{"n_layer": 13, "d_model": 192, "n_head": 12, "n_kv_head": 6, "head_dim": 32, "d_mlp": 512, "vocab_size": 4096, "activation": "swiglu", "norm": "rmsnorm", "norm_place": "pre", "norm_eps": 1e-06, "positions": "rope", "rope_base": 10000.0, "rope_fraction": 1.0, "qk_norm": false, "attn_scale": 0.177, "bias": "none", "tie_embeddings": false, "parallel_block": false, "init": "normal", "init_std_qkv": 0.0448, "init_std_o": 0.0, "init_std_up": 0.0448, "init_std_down": 0.0, "optimizer": "cautious_adamw", "lr": 0.00164, "lr_mult_up": 0.669, "beta1": 0.9, "beta2": 0.99, "lr_head": 0.0125, "grad_clip": 0.5, "warmup_steps": 580, "schedule": "wsd", "decay_fraction": 1.0, "decay_shape": "linear", "final_lr_fraction": 0.02, "batch_tokens": 131072, "seq_len": 1024, "doc_mask": false, "train_tokens": 507300000, "steps": 3871, "dataset": "wikipedia_en"}
Each number is 128 + 32 x the weight over its row's rms, rounded and kept within 0 to 255. Layers, rows and columns count from 0. Numbers have three digits each. The size before them is the row's rms in percent of the matrix's.

# up: layer 3 MLP up, 512x192, rms 0.0442, rows 155-274, columns 32-63
# down: layer 3 MLP down (transposed), 512x192, rms 0.041, rows 155-274, columns 32-63
# gate: layer 3 MLP gate, 512x192, rms 0.0454, rows 156-275, columns 32-63
up155 094:108097106119126151081121147105147113184088112110112124096166135164054117106173117199195123139120
down155 095:152137176130169173108102163141143054119140092173078152107133104150086140177135122137158098140157
gate156 100:126142142182118150132116127113141112126116174132079115116140182091152103158092124120109165139072
up156 102:141093109103101149118178151099132132170134138144124121137109111126134132151173183131141133191154
down156 102:168081097151154143136169173087142080177123139182110047157086135149175175145080077102136143178098
gate157 104:130163111132103065164153086098131074132123128115185130119098145118159136126148143116122151065145
up157 107:136115139185096162169173147140119157136082137144092108114115122147139136146101167108135107112102
down157 113:151117135140235169126135090107101151060153105089103099080169139211199113150129130109095148114123
gate158 102:106148106165116099108095117095119148100215134151129118114115116106115095124158072117177122129110
up158 095:175204156127102115091105076083105102079184213167133107138155106133153138138083146160146143125140
down158 095:156078121134150110083185191094185132111174131137184228076173131126138113107138068121137131152125
gate159 106:128126109109147127117159149183117153082106073102112087131063142106163194123181129112153168132149
up159 095:083134112166056138193142164121110085100153140159131143158120187115115062138102122179087115137179
down159 096:122120170176124064105151145166237105176128095118126155173189136099156043103095137112133127163151
gate160 108:148136095142135096180169110177179003055113175126091125046111114038141111195096118154110143074102
up160 109:148139167136082088120149157151142116114112125154120137106133112100113086152151131113145082087127
down160 098:119123137065114126110166171131121180110101145078165121154141078148125122080132131077089126115124
gate161 100:101119091182125175129118153175148125122144089102101133134127122144106165113176112073125116119146
up161 099:123121135191169151114140108104133125096136094140097140153149166148092150074147079063114088123189
down161 103:079139121060138150132108066117159136091095117150099105081189132066136175140139091082121129139184
gate162 088:114106109157182111132146081144151154151129135143089163155138158107137189149140142083066152067103
up162 095:088129122085150122110087068140092116122068183141110151151126123200134146123196095047108121102092
down162 099:130162160063135113077130093123137125103133103163190132166125089215119117137159089098122084164172
gate163 092:067131059158132166141117123111153119110096122123143120179122163100161127182113125141182090122123
up163 092:169108077158104129093133136105146103160169139169131102083163101205093115077147080082154119131089
down163 093:138105117107101059171123126173168143111124064166072034045087122172076113103089125132142083073131
gate164 099:147103095118112127143105140232155136115181141140119089105122131111115168148192201118144216158115
up164 100:173143133164091117162143120094124125124116136134149095162117164157166077136024114121050093108141
down164 099:194098114181134106121179101156127101178101115201145045106118089113111155185106187129171161149128
gate165 103:121102160094124109116169093136103163202110106120092104125171167150142163094117188131118140070119
up165 102:135092120165102108100140085128141147068159136197137096086119095127155084111077119181138135093164
down165 099:079123119122146158084113104153101118137054122112161000188047092162034144107133105161113173131200
gate166 098:211096144128082096081170112099193142115105078140052077167116125162116140097102124066136117124089
up166 098:104120077103112130072143123125084142169121111109141106151139103099111090167156167148113110131109
down166 101:133134141097093152091146111114112131173113125131104118124112103088184092176126178136108151139068
gate167 095:159109164095136183086146091073159181146123156106130104144138117124091096143150119161184121138079
up167 099:060161194147165196110140116115182089114162098107118144128106133081123153115149127101150065153136
down167 103:102130095146180106145096073172115168116181112100155122149112166143149128141134082158131133148107
gate168 092:129112126108129140145138169135116153141153100195107161140143167102171111187117140103110109148117
up168 104:117129125074095125109080126132104145143145146077156095135117067112121089128153161149103093203094
down168 100:154156106112109118117105122132080181127180169184154085134092140118194076146131116166117121145143
gate169 094:119115052124136091116100142087081112125196116188073132156111130163110170166079157197104159146141
up169 093:139102146112194124088096104120125150150129073106178137079104071119136186147111143183134130127137
down169 098:119102081164143093097096064097094166165170198146185164179102122114148195087113113162125150152112
gate170 087:115178134106144211112159073111101215095136149120134170137106089164138149080159131124138138126092
up170 098:157175127150161140063100075120123115068106079133107138161169095168082162125135192138070120104101
down170 091:103109095174143084144168103121126137106093124152114084097116153100105133078168072173181094095130
gate171 107:194183144138154104117103147081150122147136063051123139121113133128129167136110099139152138086150
up171 095:154109116115228060123084122070134121105084113160129131110141171135145111108150132177131159123187
down171 102:173128178179168139117183132073142156122111095108135124083135149171208121159214085121175143089110
gate172 097:090070169129089124113140127112109102162167147171114084164088165105163119126134117136128168153067
up172 098:169142088171129155147154146196148134107120095120174122112107180147145122126168113133071161086127
down172 089:157104132144172172188178117111117151112171118096129037103054185121168150065104113117144173123087
gate173 091:128136158149137087118144126160141141096147150160125173138131077113097100222090158136149120166106
up173 096:145089154091096064108117170132128087084108101107159080098119093164145077137130113120063150130070
down173 093:117122084150128112148118153080072080096116138165143096139087113094106144098110116144182177088150
gate174 094:105107096133092096113139122145162183164113153123101149146157090108139140183169126187063124144120
up174 095:101183094133110210150188154180152119109134101106157134132119132105077135151138101145163142176124
down174 100:149102125126116119115095104090123157131118136140104078152084096020082147131110092102137123118122
gate175 102:085140129070098142136130173060097140150147084138158150214132134123121171097102133112098161142107
up175 103:172110129093133087160133158173132092131136080118099087107051165080118141132107136146097162150132
down175 106:074143152175117156066140128074107131166144169124134153127226080171181156115124121059157072110090
gate176 088:117082125180137090144127159126145154155047170167066109128122099166079122141152147180136108142098
up176 086:144130092154126022106064110103141080100083121155066123024193158132108118189131125155132092178131
down176 092:089113112166106137149120146100156177153097084062154135087155108126072141124179115152131148116168
gate177 102:139156207144110105133110106130163114135143128103133137153113138113169130117160157171086100139140
up177 104:117125158091141105130098166095183099143169119075162150130179144097134087164119146088129105108095
down177 108:109078132116153201109110090126169095173131096084126185061182052096150117137123130136134135114146
gate178 098:114182146174119127076137136078116137081047132132131134169155094139170142137083116118122128123141
up178 097:170128113138103117187129175166130182152151163109080099096177204114182123138148134154095133203086
down178 106:140146110111085117159154228196159209183133151131124093128164177118139159117162107127107141128131
gate179 102:105176139129077173137129120072109090129098105232164134122123069129096083111082128087081078121130
up179 100:112113179174092091105107082143126053103184125110129125169158185093183249125166105174111118110203
down179 098:149129127125127100153134088110147141107092133249101132103158103136103096093147186156136188082146
gate180 101:123127107085123137128140135110133112089169098133119096144113143071114108108138165064100143112160
up180 100:102143095136138161171147152078108111105191129106171114111121142037078110151099123092136158088158
down180 102:098133189162122113075185163044103109132114131085157231152145131113104165164064092106165149125151
gate181 097:172127114081137115148095094194155090136091147153115157121110193146149184158139142161095091118158
up181 100:131079156115137132060101131083126129135158148120138109142110108106076174150107145099173097175130
down181 096:098104156109109135102066134183146155132155133163194119103107107053179173199141176099123086107154
gate182 099:128119111128110156074208115126122137088185169104130150077130145145119127146141128112135150097180
up182 099:105120100127168128154114156129071068117101164171118110115104165145129094124125160129123139100136
down182 109:133095125108130157070113115102137144122059143134108129083135147183173125103121153115157151118076
gate183 101:084075118121074126162165126144128103097080130154104112126114146101120094172134174081116112188087
up183 103:126114132058072130195126124148156130064151122166143077156129077103131117143057150155144105142105
down183 109:098112132159199127118158138115140143162112163129129140091121118077166147149176087120109203117147
gate184 097:177141205154197118119101127187154156135157187150144107172135176118113086096101130148116117104124
up184 095:187155132160082060114175161123133082114135116120104119058202127173115164078087120143096117133164
down184 099:129171163110132097115148169147100128184148118097171037146162147112099125098181069184077184129115
gate185 108:111180104152118149183160104105117109137121112131091090179105131153126162180153068115100149124145
up185 114:110162098109169165127160119156139154144125101126110117136128088092158164104210080096148070121126
down185 111:109148166112142085089124189148132196166129077199140173112132145095166122051121158069166113108144
gate186 104:126087098120153119110160108136092119125092084112140199119141124139147075126170201108102142123109
up186 104:108092138098110166124185118133061121126097071104075145159107122125102107107149144134147150085070
down186 110:100130119116123119101062149133223189139115161108174183091160065125133153166118047104119156150110
gate187 098:138136172159161165147183120136119094155083126097167152093130104106127147133163165169113109126098
up187 101:146083184101140108171189162178143106141144119179116100075066082111083155143111171134155114170114
down187 090:148128158089149162138185144152153163150150074128104228088131061154142159115131140094147116054039
gate188 098:093122163106072169114091098136125140194099101099166111166188095123112083142158129099096136141099
up188 096:212182093097141099102111143127106103106148094123173136109151082151108100142105098141140144128141
down188 095:102130121132070184114150153107131054120139120101121203132097161133202144122121146147112133085114
gate189 092:074058139129113149151099135168133098138129095100170150101147155060171142129138096166167130160083
up189 092:147113123150138143156099113141104140092033151112201185161153189100170164116124192138123167172174
down189 089:173098122163154118203135133134132094080156156124118179180137174109159196152055153136125110154156
gate190 106:116130190158061095109121168112093120176132135102157114173137179127083097169178184113151093157111
up190 102:160119101132119176149121122157141151095050081027110144159182134100166111173119138105170196149144
down190 112:141150169135129122128130138123086127148071113180122000130188145165150112139157161146120068176087
gate191 117:160179131089080119124129128168170129107141148075123093148152107125085195125134194155100093082119
up191 118:095099115077131198141140134139121125179117133146085136153193140106131168094175167161135121085075
down191 110:114081072070103139056115143118111109140110160085178226118077178089096139125167094117144105089127
gate192 094:125122136125152120134153168053094154072107126100081107078125077155124113158108136089176145118142
up192 098:142159120116052129112104141118097139131109201099130138161129031079104219130132142110132140126138
down192 098:138149134138163142167096125120115152098152137114077093149185147213105147114166180091106133086159
gate193 100:156138117112122117121097088115152092165100087122140092178143120146136158105081135192073142053121
up193 097:198082162103105149081118070144123141137146166137109153119165150151135137113105176162122136115125
down193 104:121136152112122104049158168127124097103159084098125108135156109150133136077083134152142075131117
gate194 105:096096089154076162115164132113152185164150107070173149096143137141141118089162114150145175123098
up194 107:100196105153181120089146096062124118130114086126191137135148098107151100075148122109130149107142
down194 101:149094167117145167140126083124178051067146108132109114094124069143132137135131152113156119090144
gate195 108:093098081170101141174133105133085118114145186140166109058126157125127122167143141149118135115097
up195 106:107143135128150088090089145108172168137144149103078122145086081170104155087141040146128193129121
down195 105:116138119096118113175124122149134153149194175125099000081113121135087121172160093136113155116115
gate196 099:154159064088131075166048111083189140108150156100168160092082125166139101120163109099176131113129
up196 096:097141121123071173137136136131123038127140149105184100083158121138137096094135074062119075139127
down196 102:145171144167178124149059150118129096188090116094211244133151108135111102142093181133088171128129
gate197 092:170089085129163164189126134094131106121202065161088137164081143100202073081107147146154134154083
up197 097:101123120159021109069113135144143138181121183122137044130150156083089185144153099119104099095128
down197 093:187092137074169120113134106153088100113174080150098070141114177052135123138133158205116149158094
gate198 098:095124109110114113107173148152161178163092135096047143141208176140132149149108147143065125162113
up198 105:194158161126086096099091120178112150156068140114149118152138113127159215166122170134145110121087
down198 103:155181112169127058132128139159207099108120144135176142121065137093106160147128154101127162126111
gate199 100:141137151082139096089080154152138106136132187118140105178187076133185122201075112145171120140141
up199 094:114125164128131125152144107126136150104100138174124126119079108189119115064159113137066098114093
down199 098:213121141154132066092135167115168153124166166121143143108172106184181128125073119109104125107132
gate200 101:134139050107175152148130147124093159149092089095063104070173188178114144105181114066097152153091
up200 105:180102107151160178103151146140145151144173132107096149070096160173113115201153127156125109152062
down200 094:131132048150115112137141106065084138158096116142142190108135124127077103150107120138125066101124
gate201 102:134175090128173109125080074142194081112142145128101115087143071175160153155210108159147119131202
up201 104:113130085128105184160168064114169118121162091104098110147112107088085140164141074125118068127104
down201 096:130138097087124154150125128105170146071095119133125149079133058152111120146111099102173078130172
gate202 110:143103148181048131158111153135119133115147162142157105151058145063117166199095146135111110128113
up202 111:117092131112164154150169097116113095184088114144110108153099130105159125162103144121121077148122
down202 103:099093091096135164152155092175101121173126123154074140137089118055116099117124156189150069135078
gate203 091:193133136166083120104142149170105095132133099102160130118147129125137143099125145102167148117062
up203 103:063119103155139124221140095134185170124151123156129132075091169136152109148110120109112075107179
down203 084:126194117135119125067130092235185132096149146124101109120117151153116097074112100140107160137048
gate204 101:137141112117134152129120153120083164170132127112187127150146141131096073199152117109117141108132
up204 102:087098088118130161143143100108112092080158114175157158129134107125110097098158162105094072081114
down204 103:158054111156083155164118188121141125114091148156095121128154142164164122197116161097173147087067
gate205 100:158153088156173109172162085122161134172207142141132108140104075096142177183130078162126080054090
up205 103:120126157125151147169144158174157128162163108130143104123116122127117111125135103089162061136113
down205 101:110091175119079159101100162115124107137078142118126184147128137125147124060168108096111125174148
gate206 103:124110137083135097093129138173107152169093088108103117105121165145120185187155108218150137104102
up206 099:126094199089154092023103108106151082134111107152180190171148147116150133160078109181184142128135
down206 105:064142092170145151149097129161186139182169102113169099068115065127137167111154117087107131124163
gate207 105:111113085149164171159137095200141176160099139126158122145102174091147194110133150181099177050156
up207 100:149146138124136146089160121093158098106150090183132118127074099157142059080092138062136094182068
down207 110:071104151149161140107153138175145202210134109106158085135111102131119029106162085129080125151140
gate208 100:175103124139151125117092127130145166218107207114096124133113125115143093195130168163145156119115
up208 102:175130115130104128166205137148141081084120117170115117100107165103163160101124163112119154080136
down208 105:185124090161098123153123134159136111167120177164107074129116130131108202124093180135152170106139
gate209 112:135101092143146136121176126102198139107165124157081114141124098188134149126190138172133113100109
up209 109:092144142104135208110145095090116153111102150150178140170109127056073101153111141151159123100093
down209 111:148172144129092098124100014082152160064148155191143087159153103170125069143130147156117122122141
gate210 107:152107059122082053177171167124065149219140130133206105162053093158126068123172141135097142157087
up210 099:075059103056116170113129116133109126180081077084130108101132098128091074136158161087142101090161
down210 109:198190116170109118134074139127142116088152114130136218172114181116233148167083108158096148157145
gate211 102:192118124183139112074165148119166128177146121126140145146151090115129119159070120090137167141080
up211 098:122162154128086131149090101126155104078126149096162101160118122065088097110158122179083076122181
down211 105:121102112125144115104093098098145145158098095127138160144208095184113126132087099125077171086121
gate212 111:130144120152104103095090159131129137127129202133121128152146072120140093115108177178149135074132
up212 107:145165158120074100133161217119097112124096168135060144150095127116088107045128165182177162088174
down212 107:054134135140126189124181134147100094141105122120118218117093152137050184116115129100155109109138
gate213 094:146162117143154133132101125142147171128173116146156082116164122138077143176142146095115111089100
up213 094:140225122117050067113137163169114159121131141091103093134140094108089092101127052090066113051160
down213 092:151153109162095123151062143179207127105099128106093188140168114161127123168174124143189070113131
gate214 090:151093190142083136117170140125150122126123100115159164116134112118113114145195168154118080152132
up214 098:152123120128180119150126131125123051065144095116183154094130109148131135139133113119110116166142
down214 096:117134131178241143109183165127111123092215092085202156121129109130142156082115077079096174108114
gate215 093:135100131215098089181147156140075099111169129086101079154201140124127153138101132181151183082113
up215 091:132138112146100108126116118137133159147123096105127139189167161170105166145124105175103174107089
down215 088:085110119174104116070046183101081131091172176107148155150126101155150137147098132128046179163126
gate216 105:066112118131109092097082105143092130150151146087165110189146129032113077127146137072136116151137
up216 107:126129119111148132161156166095121161110111169041167144113141098131048102133175140168099211166140
down216 109:116174110172178117151069068166129131171113097104119058137141144156132120116228132181088150155118
gate217 096:127164155153123119092162078060089115183107126173126102131087137110182142100176145141156123100040
up217 104:063154122130120117079157149080126186125203129133107137121106112208140147130153095122118090102147
down217 108:155138079127134131125165186165100193117097103127117139209176165123126145102062173141153095143161
gate218 098:127172122106157115070162137164097152122089091180111112099139141119130129114109131118128104118125
up218 097:120112101107147118131183110080157164132126089120085145136138138108168134170151137132124123148117
down218 098:150140155129186109074162151146051169132082108167074131105072141095114155120099143116127079086115
gate219 107:136120100074136057174117143130100113142144110186115104097080142106179118137149055160149175100159
up219 103:098156126176156137148133171162124160152124116129089126114158129123093124214143143104139091112104
down219 109:179155066108154097153131086145087127157100122119111048164091114150085119053147122174160100132149
gate220 097:153104106077125113111141147171082085176089139138102135037159101137088126181102194101095095087151
up220 092:140135073160122125110149120145159106112133176069159156151136178118152132078137047206134147145096
down220 095:127080118100099136132174138185131094154129128149069086115078099115132108080075139113118119160150
gate221 097:177150125145083051102054123172107179109134156147118100152131158105113130088152116147144136204186
up221 097:123132148154097111076159134169100140142124086137103151074169114148127043115141131176099109101082
down221 101:129140139190066055133119150060097136130114115149124096173151137135147081126151179168082126128111
gate222 093:129096127138120108093159083165130181173077143164130114177130124078172111180112083120109088149126
up222 096:155137140146139099098130144150127155134110127122103103098083076095082135085131161046116107102152
down222 092:121123055123136117137115154111124125097175142109138147087168148140137098127158111083105166129161
gate223 104:114127132183124124185084076155099122106136139096132149158106114096122144162123121112068060076122
up223 102:118152117126190105069168145148139163158130105177120118094185108149150124129128113184076149142094
down223 100:105153125116151119109099136150125131114114162170151039187190107086155092144142085147137152122123
gate224 105:110091117096125129123119144090114172126121096099181146165079165141119119082172174064116107126116
up224 108:182124134066164121078110162129101184115122189089109124091119126142196124094116140133075093127106
down224 109:136130114194120165101119167148178122143134081085124139117151132120136161127159116136151167123072
gate225 103:121143124124125146160118162115137119127113163142108121092103132102105133169127180130112098167118
up225 100:086165112130141156141089144106149122153093186138096139072113137112097136211088119120102112208063
down225 099:109134146133157189113121101099170093055169141135145192148137117088123133175108130070108187107135
gate226 099:161132140116121142108117178126211157120131166136136123169190096141248105218155112169142114190161
up226 096:139128098119095087078108111156087077116107163130091085119033156138040101087083159122110147043137
down226 098:159161133101047102166111094144120121158138176140094098096114090212091120147165120162097101101156
gate227 101:166148134144186159150100137157170069127133120108137120146095131078173214176070092135162133150116
up227 105:176163157153137135152132077167158096084134130103177110160062110134167139115116129116171087085126
down227 090:163111083093095142154123149150132128074104065127122233109130145139167088149156122156128148114181
gate228 097:124118151114104097112127135174166156103159134172173078099165139111108161144059118116136125109125
up228 096:110157140148145115089168150201137185111125134162136135128155203094157127077119123085159103122112
down228 093:122110088151146139151171118084102168159098076108136147109096154108129139127116104136078085135114
gate229 099:096133114152164081157110119104170116140175127156126160092095176175132068081154076131186078142089
up229 101:104099157134124094125105116152098115172102118110068129164151138184148121142129112138120076153134
down229 110:154014128164131167133161071140157070117095094135169101089141047092143153056123130115142123111146
gate230 099:099148099161166078090097100070132149140130128137106082103129107136135128082134092138116135173116
up230 100:116121149095107115156145135178112099129142110184150148181196121125150121169100161097160130107158
down230 097:156131168081136129133161225107105165146142186185120171116094119108084075146136139182109133180160
gate231 100:120112128157168153139129156147134173142126148135166106125115059115143118141201180140095068151158
up231 096:061100118067078114123122077105130084141156154089130135108094206122123109112122106107122198126087
down231 100:107091144145121147117166143124170156102110110165177056155106083103150166110169130076141111136158
gate232 098:148113135154155139048141087103142128094199150136090112131166151091164139152148032169111183116106
up232 100:137168183113081144116133121136190091148133162127108154101168057130206119109179142151175100110128
down232 099:141170147142123146109087162145192119133185154102149169115163081085167157169195097093176097101181
gate233 100:097089115107059156109149101171174122134135147104106107167126123112118133145101123135143114145128
up233 095:130075133106122120110089117132117152144109094126148097137120108142120169112087109167131140127095
down233 104:114134086144117134110154141152122160166157075180175126146107125110161127141134109148062088081100
gate234 097:067136112158167136102180125144102113154137084165172129160062090149092139146129097120138127115091
up234 102:199090095131150197144103131134157152064129152126188117107072160131110171132121077109116108150138
down234 104:101155167131120078147113156136092139132089143158097007126170144149140071125124134163111137123135
gate235 098:109144141110137137091171150136106118126140124159144153173105094192171099135105167124135155087092
up235 098:114148160129093106112071135117084124123165186120089130145118153078149160126104114149177094141127
down235 101:138144169099106113145089116090000137102093188086102058161058144152106114109117198130108113155113
gate236 094:119138116137161103161108127148180049124181088128153103165120156135196135143175123122164108129134
up236 093:119110122134084134094170111078080170127109167219110144116152058101116136143188118174149188092144
down236 102:125110132119134090116114164121162141137141159147142094146112139155074131179160090165165183092169
gate237 105:113111129129140131123154107172170136084195116174116131148183122120085117177158079112100100088089
up237 105:133103107117137088117145103143073108123167130168106130090058122157104128223106108110118091178149
down237 105:124109162126135100114082178133150125131102147169113212109099155150098119129156099122115129080122
gate238 091:128099161134120151134156118147151148140210094072116077160113083188128075119137159108139111162118
up238 094:138151161183152122174138146155154205150125039140176129086133116101143142121115100095172163130180
down238 097:158094156143123095113219245192171158142136111147133197087127142057155168093115091155142139134095
gate239 098:133062116097120109096198133137154125125111138092171127111151129115134126115044105091074164103061
up239 101:107134115082119172156109115176155100115124101109159122085129092077149178134106142127143150098060
down239 106:102124135153147157090134149142146169149170127136208180116179113114210133070125135117136153104166
gate240 103:121104127138187138145139146068167122093102149088125152206148140115082178135155076160142157103110
up240 094:208123192121151132097130174105172160138113123106140124165150116108143150108129090095157134092150
down240 095:098147133040134110098140105186166176196108117120159118119094128104158108140095177097137150095124
gate241 094:031071125153137094099153101083134145153115087145126145124072166139082098125092079114195140142089
up241 095:156155129116121167153063126161139105107112142074155189173152078091123143106226191082072135104146
down241 090:215080145102183089081114127133109146128142173153081056162113128165142118114053083134116168094120
gate242 099:113172107113077182110102210172060123177138091143115156126116133122132101062132144149133117108068
up242 098:154145141175081119145106149139099082188111089160126095146093091163119164120154151140149110095076
down242 106:064095117123179136104136084100115174131146143070157182130136150050115115139091054126094125122161
gate243 097:159097058094129163088127132122094157130111110185123100070096142164074054139122139133105157145115
up243 100:148087147106059119103154115165136120167142151093066101105094191118113069129107156158147108076100
down243 108:087122098108176103114182016104150107132152074083129044144077073136123161128143088067124116161145
gate244 106:168115093149125111106134154130132123116174194154135099105087111127188148157082095199164185109110
up244 105:158183121121128090140112121100120099157128138165109109107150091110176090115146157130123190111136
down244 113:179128119128149094153078198140176119088129194146073126121093113087157126120126150171173129142092
gate245 103:146173150141130135101066146138090183159127121158127117158134111142162191189124101130149129144140
up245 100:189108175090198158129164077107120107102162117164149132133158096159087095043102156139139163090129
down245 105:133092121108086142114133106141112093162145079163184090151127145114093073121129126070186110119070
gate246 098:150125136108146114116139153109123178136179144120131121101121096207169114155078186096118149101166
up246 102:117095136078140160079078192178104144150152065121143080120113136163125136148086149094192142157199
down246 095:134126126116107116143112153144150117089071037136087124092100105090150100114146133123131099140099
gate247 095:104134152150133086150087093119171143076123123107127126157163112144094158072145162100192112171122
up247 101:074158149181103112147108132129165111093156112113107155211151112143095138086140151115162097147117
down247 090:144167142106147166121098152120084136106107201073125123080138169128164121105125170122097074097162
gate248 091:134078155124117108195147127124142089109178136128121109094167154114174101122196098151118104123177
up248 090:153101191160112084160138156114133144122182113115113113069121141127153066086121175145119097159142
down248 092:114126168139157106167112143111108140136150134118113136116124158109151105185088143144067102160155
gate249 102:108114121078094094214145129110112132162088130145080145073156084092090091175161112098133125145130
up249 105:139200109170089132110111101166152129158165098140165114207077117105165145099148126129103117084141
down249 108:110100117107130142117150101182140115085148169178119133107083123174135140144121138149129126082091
gate250 103:106121157109148145111165111164132142167111138093143133109099091096149142102095144107096126147097
up250 099:145149103163084141143099152103128090060123174151150163167166170109093090164134122143136174148130
down250 107:130089125083106119111080109217080154155127124116113151131106136111141133132120174108117084110108
gate251 093:064123113140150208185124132134147129143123081143145126119145125115066115137115087170154151101105
up251 095:141126126131097076078116135108078158136130111139128157122133101133152136070135112060088103147148
down251 094:112113183200149119145123121170150156135144140146135108130120177143123118152111133188101162103145
gate252 103:150140133156211122177120093122170117078113082179117109162133144147145148095118178142127165095116
up252 096:108198097103114100133142109100104139167133068176097128140095188112145193129123120095069104130107
down252 109:140197167144164124146112087073137149151182147151164102121124165163174189168090104096000135136125
gate253 105:103140110135092134097088137148037050125197099121149119145106147091154145119068077171199097133112
up253 104:132081093093090111153110115070092081132130098160129160159184096186101196150035168152182168096159
down253 100:136101042218077128125148155125180119117092159114143096158174125114091113097134123062100094148096
gate254 100:151089042140165147166154127069164143125162093172139146127093085138138146130111126085084164142100
up254 102:132140125107128135111145109130109138135202138109093113093149120102117147159159122091088105145133
down254 109:121110178165162162129146132140166139152097122120194146098078156140143150112139161135136181170097
gate255 090:093139082123140132162099115120114156120048111195118134112192105136108070102213102080114172120143
up255 095:032192084104094150115150172126042190107098077162114135129119132139121159154055135137126106140133
down255 092:155106153104159126092094121104102116137159105030164056108101127127078197118132158119111147149110
gate256 106:159114113099142076108105124051112155132166210139108118131204160119111067128130118105168146092126
up256 098:132082147117190151123139133129149156129119091064133145157152097097113136174157105076124203123147
down256 109:162126095129109126086137123102150159095128102089133253071209121134144105109123178157125155102046
gate257 101:160091102111143079122145115144118133164108123210090163099167165139138119162064097093117109111090
up257 098:119165122097116136071093143106115171113145115132132118152104132160170140128155132119079127164123
down257 106:109180123134161127089140090106147142104128133077113098097123060066139132050188114127143184122141
gate258 107:103131158130134153087116184086134093169119081103119127157101149097194133125166099104100128095102
up258 102:124092110118133165155181082204128170158149206116107127038201154122150174138120170116170127065109
down258 113:103130047127124173170128116213174109073163088086136041118162175191173122076121147134130102132143
gate259 098:127095115165137086109091134121146076109130101201130108188125201141099143129157179161129155183103
up259 094:132137166165165153110154119138101132145123091186103174151143134105062158163128155144176137210117
down259 085:134141134104130183121162196126095131163119117095116224128104139154096125135167141123134113169102
gate260 103:167152082117134147154129111095124074099121114141125101138157086067110118145140124110108154161125
up260 100:087110118084161092155104143170115121145141130119048071068105170074129164093092132107099074168124
down260 096:160148101108160133213105086089128157108125114116120000128125181150100152157066137116112136136121
gate261 098:134126062127173097083155086188102109086139104095152141182069123150127144119163106100161141089075
up261 098:197116122120085158128123127093162078165155107174103075175152154081139147168090135167090120139130
down261 098:157145100191182090094170076149134120112111151162135135110112156113193128148062109168148115108126
gate262 101:103108114088157091131128157181179115147136155144148120136127084083116119192121165142199161110108
up262 099:086093126073100143137144140127177184119165119162126100108093080112069136147164114100211143128130
down262 106:123148150134059136109109077098066109139142116084183134133051169134153120126107149122098119129143
gate263 110:150117114118158102053177203105044147145080117158125115105145137094134125039118173107146104137129
up263 106:137104150140164072110158105109159092151066137151126099153046156139115094137139152090095163135195
down263 106:092079123139107160105151149068087100115066079107100127096113142100111158100120137139167133154126
gate264 106:144044124167083082111136125158103125133064121160102160103198139107164117105100118105111120112069
up264 096:147080163119129071099108086104188125159074143143085153121172151197102119122086138114074163135159
down264 100:164188125095124119147092123186157102085095176044082112141116158203069076154037085130167145139159
gate265 110:130074141109184108136141118144138104164121141138167159072088149127189112163100181181127150112127
up265 105:104100162165157077160162098088169129197170161164188121080101164162135128079065148157148131154137
down265 106:152109093148117160079101180110130138159166094121154197077143166071117129103135079131196130152113
gate266 100:100133116126132102162071126120101106146130076116120125158108110096134160171143104113117088100134
up266 097:146131100107167151184136130127098145143146157153187178156111061182093177092141136113086184173071
down266 095:100120133153131066105147198121157123137136117174072148123121069113084136100107144137148118086117
gate267 102:081105131140150132145134112126183125071114178120132120026123144123109086145138138164145088152138
up267 096:107238095155189087124133125140134097154128045163125140122163116191137126143155076128097155125145
down267 092:132137097099196168101194080101123101165126115154126088105131109033123124113154114095101160134104
gate268 108:143085147106136086081131097143196097141130157090115140127166093087149096174122154131119089144129
up268 106:173145147169132075127105107194121116127110137131119148120153181143153105119127145135067130142155
down268 105:183135186215111051163109165099130118182151138137086052131149152132103095110106146122175079127079
gate269 105:154105099114218144135134158178170097123153159117143132090135160161188142158137084193126178136170
up269 104:138122147124156169140066195161160124122209097107119134128136114130139167147136107120062154125069
down269 091:100065135128162123144085171161155113154100158122155255115151109089117130130183094101155112168136
gate270 093:152115066067130082125096141098143161140119105116113156114112106153117075061159056146117142150133
up270 100:088088095104115141125134120073085141162113198112094136118102132089213060193073104094098089150140
down270 105:167189074126164111174104087098210099062129052074071074123143108202101069137133093128088114097138
gate271 105:098134104170147162131180105134123061132099116074127090217138125151089106125166187144110111145110
up271 098:177121140138157127119162114096185150134119110138082116133150107226098112170150172087078224137115
down271 103:148130101106088117129073051146130117087097079204075000153119148156188147098119170103133122159138
gate272 106:150121114167126120139121081127134118142139189141115131130105151144126186156073116157104110105098
up272 107:157115136125152041142104131176141082163174080102115147134097102167117071115197160132108135108144
down272 096:103128169100105124126153088126114115122110138143086078113087149149129084124118161133150168121157
gate273 099:178142147120119076161077120154145078154145103191156124155131123109153115064108125140188148066159
up273 100:109116147134111157159136114126126113130130152168085143093099133135152156156105126138091120139140
down273 101:113113110102123182092096117095109112109160098092157114107198114063103115069162128102120098205086
gate274 102:181116125129143070204129067161169111139101098140075064118161118119128125082100166155083150090168
up274 093:128144084119195054099087066131160100149119093136050099091095120165118107114173193166119189128113
down274 103:140167133130134163131096109092155149142084152070120221150213134182179124107114102140094158109164
gate275 096:101099116110142094059142113084187108173161119137145163125162134130147064095126126080165144078155